Weights of a small GPT-style language model, trained from scratch on English Wikipedia.
Size: width 192, vocabulary 8192, 8.32M parameters.
Architecture: learned positions, biases, tied embeddings.
Training: a variant of Muon for these matrices, 218M tokens, 6647 steps.
Each number is 128 + 32 x the weight over its row's rms, rounded and kept within 0 to 255. Layers, rows and columns count from 0. Numbers have three digits each. The size before them is the row's rms in percent of the matrix's.

# layer 5 MLP down (transposed), 768x192, rms 0.0689, rows 250-322, columns 96-191
089:157160119114111115113089117076151107068149115094156138099128079098187157120129113122142136113159119106140122101152166085185134085108126143136095150092090161122166124126112118065137120153120071157141171143122117176176147079173104104165078102120128167145164144113105153188150079110123134087
085:113100154148136134128116095079132199085082165124168157092112083150139123165149145135094237098106179134078125084127155147168163072089082100095072152117169154164142169087139151175143096150136104130131141123080156122136131181155140120060184174124087165106117120046117177148137163097128146088
107:128114146095120135110156156123123202066174178125129130152178148149120133091195118133131103135126123091100176100151088146076149129143104117112165111083123155079128121132133120142118128155140025110126110134125122149158119066100165154148131110171151101085126132102112154127121100106144132106
120:126122153132169152135097141184166165164115123090170140160156150162143057114124143124090179094155125124142081133109188079083114097126097071148100097133156100123131147095156111130182165149159175151052112148142111158122111106143177112135078133089151111117177128109165117194141105100102098118
085:173163161137161080154121091135127111078112126101082167085062142131098109152167105152142167119166102165092117082200159147150100128162100127125191115117079185167132139139118166128115138143098039149164137103110138086077135123128149109149100159115134163134161141115111101138149094098145116115
106:106111132126111219112080091120127111174108115143105140135188106100139081137104172160133047142116123109144106095136087108146118146138165154139119114119164152156131102109142190162129171112122177131134140142130167149097129130141119068097185152130165103150067113035131147139144084100164157161
121:067137153118104122120056136172114111084135088136106126147110137123145162136181144130165138095097139117122120103134078106120126110151116153156089083068130144132185148142146155176170172089073113151104065141081121141087108105131144122139142130082101120166084136119168129154073098175200153195
115:063145110150125097146046130084100170110122162075164165135171108098189140075182087161124082091115145142146126072126096135142147127130112128138066144111153162163125114103134100114115132173109170113120121126159122126108119114139115062159138185063130129120110070176067197126165115098128145062
093:123115172128083163150151076130180079150156162148064102129184128111153169117091212111105138106081109141126133136156116121095157169117084154071185108151147114107169123112099146101124104062129153104179151139093144107153133117144157110133171185169113123125101082097209119094131131091197095147
090:142131059080098150192136155111095114160108171145103117093096130118153097177089138122149176138133124117075195118121139128151174121118141099181115150127112124100095193139108142165160152213123128116180109125095138175127128129087057112126126168111087094173132080135121156139058122083135083161
102:092094130159120079169128196089084125122105137134151095123150165157055113137122067137085080094115122165109108115135125121108062204168185096102121138096165057160117081159162131155174145118156091096159159106191100106125113155170130176132108101159147135101100139179129119107145146121151137110
093:212130110127102111119128102104122086121132144099095174155127143088150137138095138119109098106130129113141137097101130171119154101148213110100152063128129111103124102114138131118037111135159175130169079170160186150168114170135134130098173125180104187153108173114130115156197127097150106104
095:137143167120104085139091152160135147074133157143086152127175106149146072121064152074057147122095134128143173141122194136141149112130102180123133116085115188146131104077113113094165098150150123185119090126109109095138141133071101174156132120124152096129094153092077091132116121125125153133
087:150169095060107142112162113152138150129129139127180140111124062102139127111120096131116155143102111106120098122073152080133077119130127092138187128111061125153130123151195142122130131167107097068213116148107111110146155122117144122125094174153131159130151123126116127122083061100154116104
092:177090133117080153150120126093161120081127156077130132146123157125158073095136145141097152068131069152129128120119108132180169134202156195122190111177113189150095085168145127136162090087143158188176131148156092093145131115135128117128101121161088137134157102078152102133166105148203144183
102:125104155115136154121148164127139132097158103146137174131040127110171153113090089150076105170128190118120142157151102114057164158089043125167105127123201159077136096147145162132150158117144150213114182142098093093110135155143118158108097056099113207115149100091118170114154183101100163146
114:103134109084188089196126212128144161077157154098111139115131095109150047156186150072157149137166099103099082114099150157158185139184119146142109075170128140134158104174143145114131188064125066150102060153156119110168129104166126164125059149125108137056123092120082115149138117159099132103
100:141202158089106119135160120124156095134114105165115155106144115166112183101152193135111147140113145148119160167144107140150147155120121091099141165141152102122128037143167132105141087107088131155171119121173165116065102163141118155093140191158082152164168152154113086043119132133148153177
087:164105164117095103109108148063182139090097129179060195104122138113108130086140134153122155116126169116133134115102164181118141109052147179144138167104063158153139101118136094100053154114140185104162043148119193170107099151152100134146175110110151140138109121089139104173170136101119155096
095:099124161137130149154186094102090145150144124122090136169131103124108152149105112100138052112157171107143120081119154125088162093114112135163142146215092051149134202066088102131155104205129126120071191089148072119171169071123163132111104130182127134138128166082167158167156105118173150102
101:103113119154088111162118111141133115187130134131085097116159146114155129171130119106192117068162091098100146099112122173108087052152109123122130091134152136113133151148104064129125181125157113083182169136107168160183202121095110205130166164137071117136096124150130121115132106171151142146
095:122116127108154124191155162090136106160178130141139100171146120089157166137110149124114151165106130098129130103165119110124119089158060152143136191197104140099140126150159121085117141110129092166134110203156173050103158099127117125126108125137207141136197113150079163152144167187133109160
107:094086090095088134121141152106144079161186109107115071112122115136076147167101115094106100126153130148146142114154111139060128119111207164098151093117135133110130117075168112155149087094067094108161199137116087140170071189114106109129141078145137132146154158135137070143153051114143141190
102:131087118080119185099038218165127163123128113105111144137151132135082116120131157123120167149131126164161120203150102119140129110095177102206187104064117082171152196154108121141132097119125144148138122067119159140132104111145178134141154165108092139152122088121072146130151128133157121145
098:191115147135162133111174141115170111098104134159125171118142118164133085166105176087079099179147109140124143148102194170103110102158045118119118111139118120120096092122120148142125104161133183109084124162061162161151112130144149118124137001141126151101068079134120125099212109160097122119
103:129152087147124123143125127142137146058151145132124191153210097097142096103157149150138135132139104135110141105066107186105096126096130138096171091148125149131090074157136136074116119105190148180158127106162176128150075102133166149066159091098061124064166152136120067160107108174116158177
103:106112112073163084107112177165093164187141119172158131119202178128149096165146123153120169119077093101148113131165150121132160100155097138056104091098150151119128116159135084144122120103069131134091123108123097117089099089186169094211120137141099122180140133085098154186126084120099111141
101:110139081104075082147102149130178123123123118118067131084160120111134092064095201127102092115133133138118099111132167125179137123070108114165077165162113163164149093169171131053182126127123164187108131162105166089130121054096142112148139109114119185129148140146111064159186152133118132159
105:087146144157139118140150136094139138152121122151154150129099207121088134089146174163119060067126165121171098127089088115104145098097185138134159116089177129170153103143107133126102150102117105102110085142095130114148116150114104071157120138148103092153130086082161120129120171110172180095
102:122107134070150163129133051034144136129111136146150140125102145090110103119089128131130139148122068140150154121103096109155126149128177129099148144094133142108128078099095208090139138179152147092105204174153158120101152169209127127107116104135162099093203106133022172159131185116135166145
095:109129084171175117102134183136109156132112111165101176133151176074113054131137156092101128085131146131095140153125124137122147144121170121144146114116105022176207181133129077095154101148197122099100058148149133147082161101090161099128136138083104178069156121079131142129152149092112092113
098:112135149135130178106136152159131166106137121066108168146192194089170120133084191181101106057110126104038100149047141112090100092131187109125121091127093094125107067139105140120097058086126109103146176148080165158145126120181081058148160177128139206139184109116190116151190122108107103099
101:176210172104134164153115090135105077134123128156118120158116184164099093111146123144147096128169116150162158106142135107139105156147195169135105195106217119157095107029081180121137052135157130078118149088179131143150063123115166202100113085123111110093130126108094139165157162125192138102
102:160082101134103170145087126080100111157111150159156079170130208108123152160145107177128151140100117143138051129120135105115096183166109119138129048103103200071139087145093107156119096131070094122157158110152092178136122153134121103151079062124166131144070109131117048160141131166134065147
082:122139134119134173126164133105150126089105201167085203140118173099177071117058059161072163047142180120076145150149169129089101122113082119119124131128077170131130164138071123126107080148137110183144146168127140076144193148162156085189151128145110120089139178158153098117103109149148097137
092:161116106164163118067090086156111096115168182155186100078117190132102149150141126148064098111159185105175097126081158150199164169122144143119048118094084103127185081183120096146092104129144110113154097167106129080196149150117093118138087148123178102125145102099113082141114166143118118184
088:149093189127180102103120089129101149143077095156160134087115082112143145189144163152046063129075190079145154169082116136123126111146209153129083156139172144202148157139110111134147124105072210074104152136107102151163091152155130110115151123143130154099077130128145179133158183099107133065
092:113141123098123136115183085129120149129146064061196132140149145129113084123139082127079143116106121171073167134151145089111151102113105130135132154165137123135173158089132111154096081168122103094139107143114068106127168140159111160190175172147109129102166179086174142083134136130193139093
102:145143122155068137115066083113146103169117178181130064130109110138162115117146134095068171102135087136136092113128119140159116139100140129128130170144093163126170119042147091101126189160127162125138157128104139085147148121154186107083054108159143147090096112165104114115159119170176108129
095:063192120107129148153100192104109157161111123181211155127163147152159097134075125064146117117101118152083090113147039027224111066094203095089195162123153116097183161119145108126082133165121104169125088075147118109098098118130125129082127156154092134139132141117154102173114128099108139092
100:131154143093160139084144078133111170118086125156074139087094186111055143104112145217191145157097080113127080127108142119152096107126140112116123141138139164137152086167163109161117166096142136125173083168090172100077151139175159141183170123081189054112105111168099123146118188107173143166
088:124067127154121135113107134172173141152099159146129084060115113105144145151098084149153086130117164130112162144118163089101095124079164101139178112094138095156121145107131162156152191169159098096133112138190177109166107190087112106150095170083100174146105171136069141180087059042110127105
097:179163152152130142110097116154065183164128124078160108149117128168099126131163090153157124084110116133110077084138162098136142071160075122070119079103174074132163134087121126148106160158203174079146184153165133121166082141160108134142142177086150060151121099223136154151106122135076164106
106:144109097124208110123095090158093145106165068155082114201197160130153082144168149151118126144134114121180115069151144126140083174058159125137114144149087084185184104098136134112134143195142155114190118137119115168114098088173142125168136134071095090169122172184151162171044184143160089065
097:220136192169162163136091129100121135138174106065109179162176135084139169146166115108128122055062070161123098116091089136137109160091094160119154155146134183124110071085079175130121135138124100131159133116175153155100125158158129145158143096073092119135153161131172137121123122091135155145
102:113069172161132143079124108090150115115089163109146130104107134142109117141070157122104062131138201168072056095111126126150140070151205135121117124121098131147160142146127131131128145125161094108091154175112116090159125141141106085158150160067131167167156142135124174179111150066125088133
080:177154124173107175073153123120137172097104163080129149133071136136129139116154133139073138117064153113120119144140126178141128142114064125097111078137119143168063089124101164114125104089142145111198136078169164178120183115119158125176116112149128106096027097142143125100113144067146147165
098:166151097157122123126162156121186157062152068084112124113150132110081191110111125102118163136081105138125111172073154133144148178186139151074106124152059120095102126136149094131175131174103133074136113199169078149158093125106166128107180129112113086132108100176087089205139151107172115118
084:077151123147162151114136145072123124146152074122117146159138108120115126139177165160130119165112112090120144131077136105124131127180088154062189140079119137117111131104099066160123132111116128112121117116143142153112109089133137110146160181201143097152148080106078106153127134126162119077
124:089154119170158107122092146148102161118126111103063070110118125144122177143121122120149115135138166149148083172089163103115063130121255119103144139121148173142131137134108130132088188158111116129080122156131126155153174143133126099116101138139086081087075139151075123159135068126096096144
089:122102180130104154076192138137124132175111133179168192115098150134153155181165118158126109129123131114097073156156120161125081095131169149146095099182123132203145133126089161140090107166154149190146166111078120099105117150058154150128092125110086043161084124148159112143126140136154096158
105:142136080150137056128135092106160096081099075127142142167097161147136117155220155134172070122092162090110094113172149154095110125124167119109097184135111154149140118150141140083094181169160166098163115147140141022149096151117135120136142100103125138116171094067134112177102152150101135109
095:130108092064139182164099095167109137176121085144104131029126121141117111137129140094178137140092069105145139169070099143173135135144105153149133134094123154086170165118160177118188118118104157116150192124142134145125147089099074124132107131079110119149086076155088136089086130204144123163
108:152187082170088140143103137108091125075095147141096135167194089126117165129102125126046103125165149168071109143163146188129113126139091083125095118092149159117126150139140165184183120115107084155111156130140134113155213127082139191111111152112117104089118096137151136141196144169125130127
110:107205140067154114106119115103161107107111222167158127110103098159203120173158124116083103096155134126130148088099127120115110155132187085181101130162081120172151097120160171128101124143144094139129110122183148146126146122121105126125092129170137182146212100081132134105144092053119134127
109:096148131155138108108167131167131119112070092138142109136114132149155110137105174085141141201150160128201165118093144132126105084159212169149107060107123173108092132172112134130091106109131145113127070159152122133082112128136107128168075126155120140166051122125171108121149171187163135073
087:107151106099101129152134188100138172113103161091106164064135078086173178096111200162076118082085116100129183132110057139110109169168149156096120073129191141095126138141135166129119158109069185130165114072124178089056114117122119140106146167127107117109144129110098116179166133155122124142
103:078127122142084166141119142169135061124098091101113098113121106158182084085091175109109163061196126076072122196141102123155153067096115073111150103155127119159156177119060177156114065153145140126146174130066176123090128115120125095133121113115137085126131167103116149122132184132128177159
105:135175128123149136170075128130096149117148072116148147182133085067161098144166108117153106160118108145103123169192102112158088119149078219107107125153087103047142179153193172152127114092120121120137107085124116093126129120057168070166111120204119151108097085160102142177122130102123079084
103:102131112166113158150080178138137142158149134134135116092105143184092177091142132156082150071089160086144167130126141155080165116118132145089077086125123147160122178090150061074102139152120113135107123147082114059108141122120110039166102072168138136134127149071087117186191113174139152161
107:093120115098171162109129143135193105156120101137095109118069135128167141111118154093166164150089154178115153106114153151145147078130128153144189158147098126089078124169124147142093140112097087139128117124119039132128110098156126052172167047116171113092131138127099156164117115139159178082
090:122152133113153165103069147129164121146140141153106133143142158111106114143138156128115141146090068184058149201113127148138100101135062146093152153164144144129101112119142104107086078120156070157152121140087094122097128080140183138098163195170135104144164196140126023177143121169100124017
108:151145125105114122124122087130175075102118193155122147070152139189116191090176109117182106144107126178136140106144135100151094172166140111112136163125144103125122113072110132195152128109135126134122122146125061112148170158097145168096103145098198104141125128152142076083063105140174137123
093:135139190111110101148128163137142127135172122169096080081178152148138121110128134157105178154189146100169162169075160057142189078138123142134115115133158134181156176105100138115046198101122136131045177115094143113098162135129152092131149094125103103124082097096136172188136145106066157101
096:176107156093118172099111150174157131133106119169177064089123156132086068120171111131098173104126154145175129119115193129107096103160141065174125108081141109142173105126094122172148110119115097111120190124116118124227079172069082078113163148085116152092124071169155140146104079083156102095
113:088120100146165062143155178140102161126129118103120096113117140127147164144164072181104113143158145108107174136043153140194083107125065104104101124213103106168137133147131127134115157109121138163103194144156107155121112109126118104124140119168178176104079092143087102132162161123075130101
105:103077119143122122149108139073188150173096140122141066142096128120121197110124120111124119184091170105141110146176078178108138132112133128143144172106127100093152149083158164166147162109164086144120126117092085133163119056089145179102116075070102186125169134076169091130130105110120091104
096:153109181109125083188101135113145134156147118077121091138156123059157130126181154157146176111110111102075160078136151136144099124131144131148192118147137165083147158111189113058052123096129164075143103050107142141143188140112173080141168133187125122172110144142099115092156143162114098071
104:139125135153123170116144144202199109099093140143079082156103138187078140115082109123129137070143122151120119065193151148144198087116121152123144120120111164120083110098114072175146106165139156088078144164125102115190120068085140122071150156086120104139120157119085105097071084180197120105
113:121112149124091147132126127198108117141087120144123118114108109133184133150088114133165091111172196091166092153110112086169169135123255105101127135092125058189095138173132148130186173133131085160130167101126169150094125099158160144085121132138140166071071101143078096082176102097105118116
092:097111131164067101118196077168139158145145101093122146114060055138130089150153109132188139150163147205150140078167115091121134129144156128133125130147071060108159138115143119126081081093155157136128134109132110106135099125141150123131163185109174039052149130135109125130127119089113139113
088:164110144079083093105092113094170172116157073148165110129193115095067161118110132114155134094137082127138102207115154138145135119152137136097147137127087099188109137159106104111142155141101175229115130089158097114110098073172095157119094098090163124142113170061112109111138183082103162126
112:161086104101122122120080111106180116054109116122152142128146166132139143180128141124063145116067121073053113129105171165154146164133041147124065128111199130080153125053111170136149163207109108139095157128137108116152154117134172144139098146115152088158083109165179092097144095183137120112
# layer 5 MLP up, 768x192, rms 0.0688, rows 251-322, columns 96-191
089:088157069132176146119112184184113099106144108086133109176134123136103076019083130142203127150144146172107134165134110102119178123147129141148088156138113114125161061163107167137199154156099141168066097144110125140099146065088126109151066114147159134144163101155109170081143164125139159167
111:145145103122172111112088124170138125131122074078132112105109121141115148147103190171162085090113098108119087142122070067145153118138129092175116167131065104155162148113085092129108089197156056104112212114114146138115141095129075139155112102192094078079121168136123175103135121140104189104
102:139132102129112149146092159160111118147128040178094100151127105166164144124165173105128116179155136153139114090072173161156121112117187105132138128156175143139070156126110170137147081145150131116160086184158149130123122138151098113141028123109143100072183117081103179144104188105132137133
083:160157181106115120076076106103134145137139119140157105172083129134167157073126071145131177113084150132084123140205087126095117132163133151117144133134181151116172137096097121101110205157175125126111138159097076120155169123139087049106137159171150135120122152149132089082099108160101125184
108:089167144126109125165090117110133120073074091173113107140030089144114095137139151095146149129138169100048115187109081153158168118154096104121149121049061137118135122141114139139102116132121185171128164124102130138177078175146087158120105116086157156157144127143082162129060175091157057100
112:115084194095082154117086161146175174151148163058097161098105118128118143119104128147134078139148140087163150104169083095151125153093105100096074091135157174125120153157105154090137112174111124140116098084099131138140112140156158155133063094171129127102099183148115149137086131156149180105
104:129172118186127072120154102176123130173119096130107123112148145139096089168141095124101131139097176145068168122122198094098160140088154143137147136151144109103155157141130148175120141151160122111132190124069066114159177149122086112101053096139084135160107105189076132126098146104145102101
086:097132162073118113142106151129192112124065132169190180086119138122139142187153115065167137149122131138170174104068101087136101055183101090169136088119171138096144160135103111124078128124091137049137164131129088135144123174099086113119110193132149151148188132101118144128129146106114183191
094:094133127119129148120137085128071075134118125096110063077065131153105134107186130089142153070094098142158116095147124118123113149162124131130085089156146130158146074092122101098148161123124132181137042083113114049086129156173184168072134152107125078220120159136112125130136101114119140126
102:178101198149148121106098163104130131100143125076194158175185129118114102133148128121130123101125157138172138138132092096211110183165174061151143166103150123097121108082120126088139156100105102117124150102105062139073039159208099181104122129143091128106117117124060157119148157114143207091
091:118127156131169122092152150160129094111141144111082121165066163151151080124125126122083095151169107133122153177127151079083125156129116138111128158126136086119105129099137085161173129108235092129112119068079099124109166073141095085127117167190122134116097149147181109140105179118111146131
091:150135168175105088132124175101104115109131123132100102075118124168141114125220103148152095111149079125144149116109135141115127110133159136173102117157167121138181092138173107086143095109134088169186152129103096125163109155153132143150178133126030149115124130146207110122131086158152110197
090:158088138142116096128132156157151126145053095140106074171133132114166065144117181093135144147184181079139121112126121139116153132134105133132083161120129116111132092168146149152176152190156130119098139112099103104072127075102065089169085163168120133138134192143173151151081108101086196125
089:180132102109078141124075106159072086168087160164183179107179112127134141133155147064142075115151160132119116084113164114187164110049128085113103143178110166133116088169133092100146103102094117165134141143191143134121123200117136094119158170139092142156115125141113151141102075129107123111
104:140147107126159105123116110111071147110149100160111124139139108126134085207148193134148136110100131120144077111152089110116206151163110075173144069111119111092066093081127174104137145088102148147127126025156099093175130172165108153101148118128112192122159142130120146101145179137147112170
118:144181097111142131160108131142139130157153129127104161096142151084099118122137109123148164147159144170071197127124080101160109124185147116129109079123132093116098154089121099107113099127155058113156109076126115115131096066100100137152110080079130156096137058084071129100179121143101149141
101:111107147110171156075182080137180123123174122178129127157061114082141132120124147132148136141094154124113151115110089090156065126116128073109135133148052097190149163096154128144121132168133147169151170173135082125082058118148132125113124134151176139094091127180113146155139095117140110121
085:126175098126168180104129191152159118096128068164143107092155129163168169141182154120113110129122090170149130126107144167177093153091100064127109120099136062147156119147149147164143077105111095125108156064119111139152213163143089143140124166130199126145120110150097170143129085089060131101
106:115175094207100117133100127137094088144170127128150111126099132131133134119144119162108157118110106194137112155146134173115100103141162101176119142102122149137144173093077165156146091105187143187165140126136166071094150115117135168173111123127182090156131092158093122100154141142092096109
097:104158102122081104147137077145112197140107125125150080092118083152118087180230122107102126129110158197077129180130135106120093144152124153167100132118128168139146080201118112203069140140092124114109159076188045154193125094156138152154185135121088117089081090062070134170126095096161176129
091:103113136120125144108115125186171126094119138133134164164203076148085151110146177152077124185163135184080118145033148085121155150149125104100122145194086071164149145135113124091180137141136187115124059086144131131151112118153045145085119174142127103161149124146150124161162119140086092165
108:134167141146162123108083145126138162118135066092135168115058151148144123077103156089172129095098174125085134177140103065153085180201145173116077109094117137163129145091134122156117164200173143153146119195126158147138168146141103046134126151127159095153167134124100164113112095145130134113
100:112131162146111145129137144098159105139135170129114190102186092079101103131129125120162141131141163169066124182105164147149132128087224113101116148116079143121083143082096155128117181151080128124109165128113208136129093161039157128113162116115060134123111134152150059110163162141163183124
100:092128188129118160129109171153112120114142158109104159112088128129096135109118127154111092135080116079156126139117130169154144117138142104165103145142156176143088139142153105101063144096126091122142129147137104128168115119071129136064103164085153101163098126179144114174136069138125115135
108:183130116135112131139114137114176054129118111194107127185208177047074110137114151155124114131194132130063138127132227113169125091157063068142134138135127178133094086146142112166097144095135139205103118118165095115150141129127206134131113114138177129107127089112097101080134119158124124102
102:110134088074165182141063065151144153127134179185097124188077170132080137124119171160084075116133073139142135060122111125180134126143144125149130134154140087161140129093120085181126110135124154178189147193117122130086111147148096164078158178155094095132117060115132108117113095148088175171
099:089077141101053156113151125115134124118106151099131190132098122148178087160137102152191023119141112100085098141129107139113127159103135093153129168152170186180093077178155123130211148085094111115162078098138113159052086123142138139125169107149075150156119093074119152109153119139160106130
102:120147107106136170140114115133092111122112053132085138132147118075136168113138101133133135112067152101155123152093161107097086113113142202122130132154131134168106184100094161147054167108100190150125102113107111080177115096040088185119071118114105124098204133126150158149158129130173105167
101:147122128161105131136186145146092147134168106056100111170161140129098110105163114119114162113125195168194162087143182099072137107148118083164134190113116128072181156084145153129170125121170107126070104139098143146180114148166101084111164070132109071109110127161115101180103174136083132168
094:143133143169162094127102109100114140126135094106157113157144094122173157112133100201147112074135111162136086119160139057168120039157125074081050098159099138089117100160147121177146137063108082152045080121121106075122105156107084158119062132144150162167112172135100139127169128139136112111
096:158142058130139123166100126131150118125116102134085113160160114115134132137134203117118104107197145109089122137127089162140204086145098161143089133132123158106125054181107195143154124164100163138114129185063145151130100083116159168099111129129136107065147131141149103172101110121156150141
100:132147168056164093098108140173134116153178169168158106170118108105160071151114167134172137122137149161111119096164152090114060153109131116100134152109065068082161164135152156159085137125184164139090135180131118102109183082111123130118144118110086107109135113151188169137150140204161096139
104:022093130158106083120151132114104088164069105064153092091070097149141115137154121137174133120176164139149132172107099103062137138190135135157120144124172136192142135150120174168078121159109084125102151140149108137074146100163155101127152147172135093196148114139107081154129093197110098150
080:154171102136105143129152200183119082109107059089161048081203140204082149118133183072132091127112131105119085143146102116154097113096079113132103177121160103119156120164094160176141144127104191124099072158101110153142085068085112124097122083136161137188160134098144146091165099129112167097
101:066174137146122165176154112121123172100113137099118136156134113102181092101102140136165134077177087114097134142158185098158136113105084076109115115110177159115145140081097181124126127104143133091100108140121124145090141112138129194098135104080155192153119103121133179156124186142151162104
093:172148099102114162126146158121163116085165107070158144134158141158063137112137146110153121108164056177086120068151187104160143098146119107172160164136116079097133127083129145051152099149184040133135120178136087125097142170145127133158087126127139097113194101123133091090125093121100129164
093:130099111170129179101104142128174132091117132145162156166129148159146106150134070134140141119107141153175143135116170124126094164155125131116088114068131148121126076110162130056121154130195162058145185121131053150185066098132104133151143123111107117104159122101131050130107166108113142092
098:131126112081128178107073117094119102204102170111140132117195169120103145133198122060110129086108094173165144107128127127118078128175184128119136146081127057091127111083061091172140161137120096133144113143136126140162111137121168126108128129170176192122137044094129179128108193160140096099
098:221145125110108153127076115106111167083133118098132102097154064120042151121224086139120117097109121157120156158176141121188168151112135136141142161082098112085071127083132128161115096123148089123143095112121131172125173071101130102124145147157132065132148088138109106142110132153114120120
102:132137112063085063129123142125151147091116131129152164122072091067129180139149107091127162130172172170119116121150097158159117109083155061129120126123163139091135089081106102163107174116159123128123100101132156127108081082093134171158157106121091074078111180122139173140102200154142139109
094:143134128180146156170093080126153174146101143103120110132119135124103102103145135171108166184169085089170148159120148097151065130129109122088126034163176130101173064089138103138114126123073099148085158187138126171127078098125182123130126111142119065161105153152165131145144117182064077113
097:137187097119119132153177066127108184148090070102127140087178122136144118105100111136149181075200164066082154148119100146135135117171141136131098157185084209165083115187107073184183141101081072138136151172134107135158103142169159055161145171100084143099140102161105142101144187132140106141
104:110175161114102061083141110160146153147143142088163129123094163102153091159133129069128208098106109151172107065109072081117156162152123140107134121106134100166144128087107103144219098084142145076158174070118103136149151106135110185128171114090159073181122095131097120196073096199140088167
100:179164124161089134155121122140175103109116106158098134087124133118126141130124178107153128108161085145137164125102161116063145098136150167184095132149125141129129082167127106124063126128131099162117130114087198179123122176041164147132129179166116155091132125126160110155132136109040099131
103:099130124092173058168129086099145065130184138084042146184124123136144131121159158138130091139160068138097122163069109101149101082139093111131140131132104096164155143161116164172182150148185102119059139107142092124158151144110123178092212153086101133166126137167065106128123096141117183166
085:073140107132178124145130069136229124120167085146108116172127107160105166182126127133096090144103114199171117102139143142111139159129129150075135110090188094091118134119089115113115169163116111167086139085095129183160122108091134122136155131156088121113162131166168104171117108163118158126
103:115182104150097147096144133110144054113163071119120190124091081142088063145163111185098157096142125134131130132160155161204095129168132122144074110109104104176143092162104155141088140081072098165076108156120100146097125151137153176192184139095062078117154099165143135144134183119099116118
086:176112192133149075125106127174074097134115187143108145159066108095202131185105086118115158086149171067079127113139169144122083103103107135110109112150131095175119092139169154116110139154074102117160130167086157129122139157137103086090112121141104185122123147139128177171117135094084131106
133:103130144187151101139125149163051127130108123113106091129130134127122182129114134109134097123146157168124053169049149118151070113084222135098113104102180191117146128171102113150099177146092143130110147100097101169138131153163099105086087137154107100056115128130056148148117043147164091196
080:125075094134116206082132139080153107156086105111152152127173081126107131078157098109170085143134070131134082162137084153181097115112164135154083140158139108096147090101114106086145160127164092130165144127123119133077145047193105115114127167104105145134168077173136132125159157131150168166
110:128151125108135128068104077124137127095147143225160086140173099107134109170187147110154106170161166131061177104128145166111157149170103142172129176065134105131146145157148124129119097076170133138126156119151111114129135137122149159122117102124131149043103073092073098184073111190132123158
097:095095116102103120128079067133085116163119134129096083216140150162115126112129082108122137093131127172204090123120074181091073145148118167116121099128089120085128120124094180121169141106129130143087137126135117205181169219188163151150123159130062168172161143137157123169183165150108151112
106:131109193121146122056121155124175147192150103150102036064132141182110107186158186166152165081142118069146105120107153126093165094111163099089134162190090118104153153158125127138154105098130095153112176143105116136079092121117161134155118152142120142148133125103104131072055107143164092142
107:154160113115063103104127097119129125147113123110104114125076170135100108105173141148182100160091121119074146146105152154093106112228094138165119117098169147210105090160091110150115094130156065126089118120195091129103141180097142153159116127133121153134116151134090137140091095134103106156
106:120109165141131092129089106170084080105095097180079143114106153173125146119106076111164159082173107186094077142108105133144120100076147196173110121151091083113156188107116091119136126058122126173050195151140055172169093132173107164109120102085085093111156136074108169156136109117098154162
083:096153222168107130143153122119118104122166117195129112153131151162123154096119110127126114141188112097132129113105124124150120153166193140132116195107157117155118147085119140057043152206168125109096119140155069154134125119146141099164105120089093140169150141165133174139142103133071124184
100:128170127172145073129119107106123141154129153168129156112133062129111143129199139159114132168140111157128104173141134114035161137177169158145114194112148140138076131104124150119159140110141090094165154116170098111116110097154131081089152106132117081076110142140140107121120085154085105141
104:098090131111142121124071162144142085143045118095140134109168125167156101105133170110122141113157084113095179125072143106113066106130182115153114160109106110124142098107090104153154145173141189114139097102149150160149142127188120178103094164092098109146179208090093084143135105154104140152
101:130153112126083136139120139110108167151101161139127175093192129131146153129141139158118096155162065091117123104160180092145169131091156155075074129130179131094071187036116148144104150132167127146167151086076059190145070099145140131138132158077086134136134160095144124160138156135103168108
101:151153120140093123144165129165120138153126116115035103137044094169132104096144111125117165141109151153193167126236129137137166103112173118116106126168135121117093119185143159110154096143144154095146105175135158107118166202088135160189140087106102112123069134151167185120075206186147192093
091:174122133187116145107137134117131115180119118108153135080116138173152127210142069146115189100118132131176122102168080093088149135170183097132133118093079106087107083166120088098138111139118127125108138149159104135136096131133106099175179196145121107122124068123141182097084161109150147091
106:096130120179119131126112098147106127164158155112120148138091132016125123167105050075146145128105071142192111106060120150078154142134103158121147182136117110089098128100104120143085108131158132114176099132127110139145087122232115149129128079096115162075167083133074156136159110182093142152
094:185129079169138143141152122105118128068063101076103126187073075138084144125082129129103131079092190138148102139127092163173154175162112104182150212070088095079110225150116135157139152155131148158157089134108121109138115138132155110125119207180130119135156126092166140053131152122181135111
106:105095146155111130111109077101154153093156128180098134149128132105159120158152073157221081109092121152127128151112126118078117123116145149108133124141096132127096104163135144129094162130073125107132158139106172129094094117155087150203090065151181104115167148134121117101121097167201078097
109:127081114093094201146128101135177105143117090137114102093145153167133143134102170143121135114106089148071163101140155129103142114138147137076122134099081176159186182153107142135201149164100039098168128086083082196151140123166104058186078100127130077091167086156161098084144076145135149171
100:113102111107156146133100195079150104150100101093070079112151106126169158181131096153109170111140132147051106129085109054161094128146121104147116095120094153133171112144076154105120106135093145089141128194070156149126113135083104154052131119097168084149120182105155138116098059089144140100
101:143155111125166153164160110128119112165127185155150131078142110176140154133109086124095097115164125131196185204161143130146146133170121137143101080129174138149123076120059139129131020181080182200118140171150097083118121099123084152131141134110149127123133147094121144175156087122168099129
099:156055187134130055135155056125133120165178113145111115158102126109098115100155050171150153094188115148088120119124099135096102061159046077133133075130156124143134119106089149127202180165097158108168132110126136126111131114154173172135169126122188107138107110161130058124109082137115136124
110:100101122120127157101134155159069103116158044128077140143115147090154168137129180105141121135121136129128106113058098133152098131068201108135180118129145139140139121200147053134119141140142083094118147168102107144162130140100162148068115107117112109101089181131056129144166110156198105186
098:151154064132147088125125143134094113164137134193085145110093094108139109170198140111096162166134054133118156191138061112149120140171148138130105094164094117195103093099112105094121126137087196131109094145138155121121076149068143126099237018120089133119094130137086131104157126162115114120
086:146096120092021162158198113170132072118083172174090129168171094149140104120129096119189124140135121112089173191135136131155087124096151129086073132140140165202173096186121204091142126140114143131105136128089103070083135073098132094102116132143135142162121065123159133151094110116107118124
103:163121130141126096173120141121115183154096115102110075121142087159145180140182150077135131117222068100065101152133172190103065070121081140137149164163088125141103121157135144161163096131137161147093083142096149139122173117149160159080138086162210153109129149157184165110164187139111158126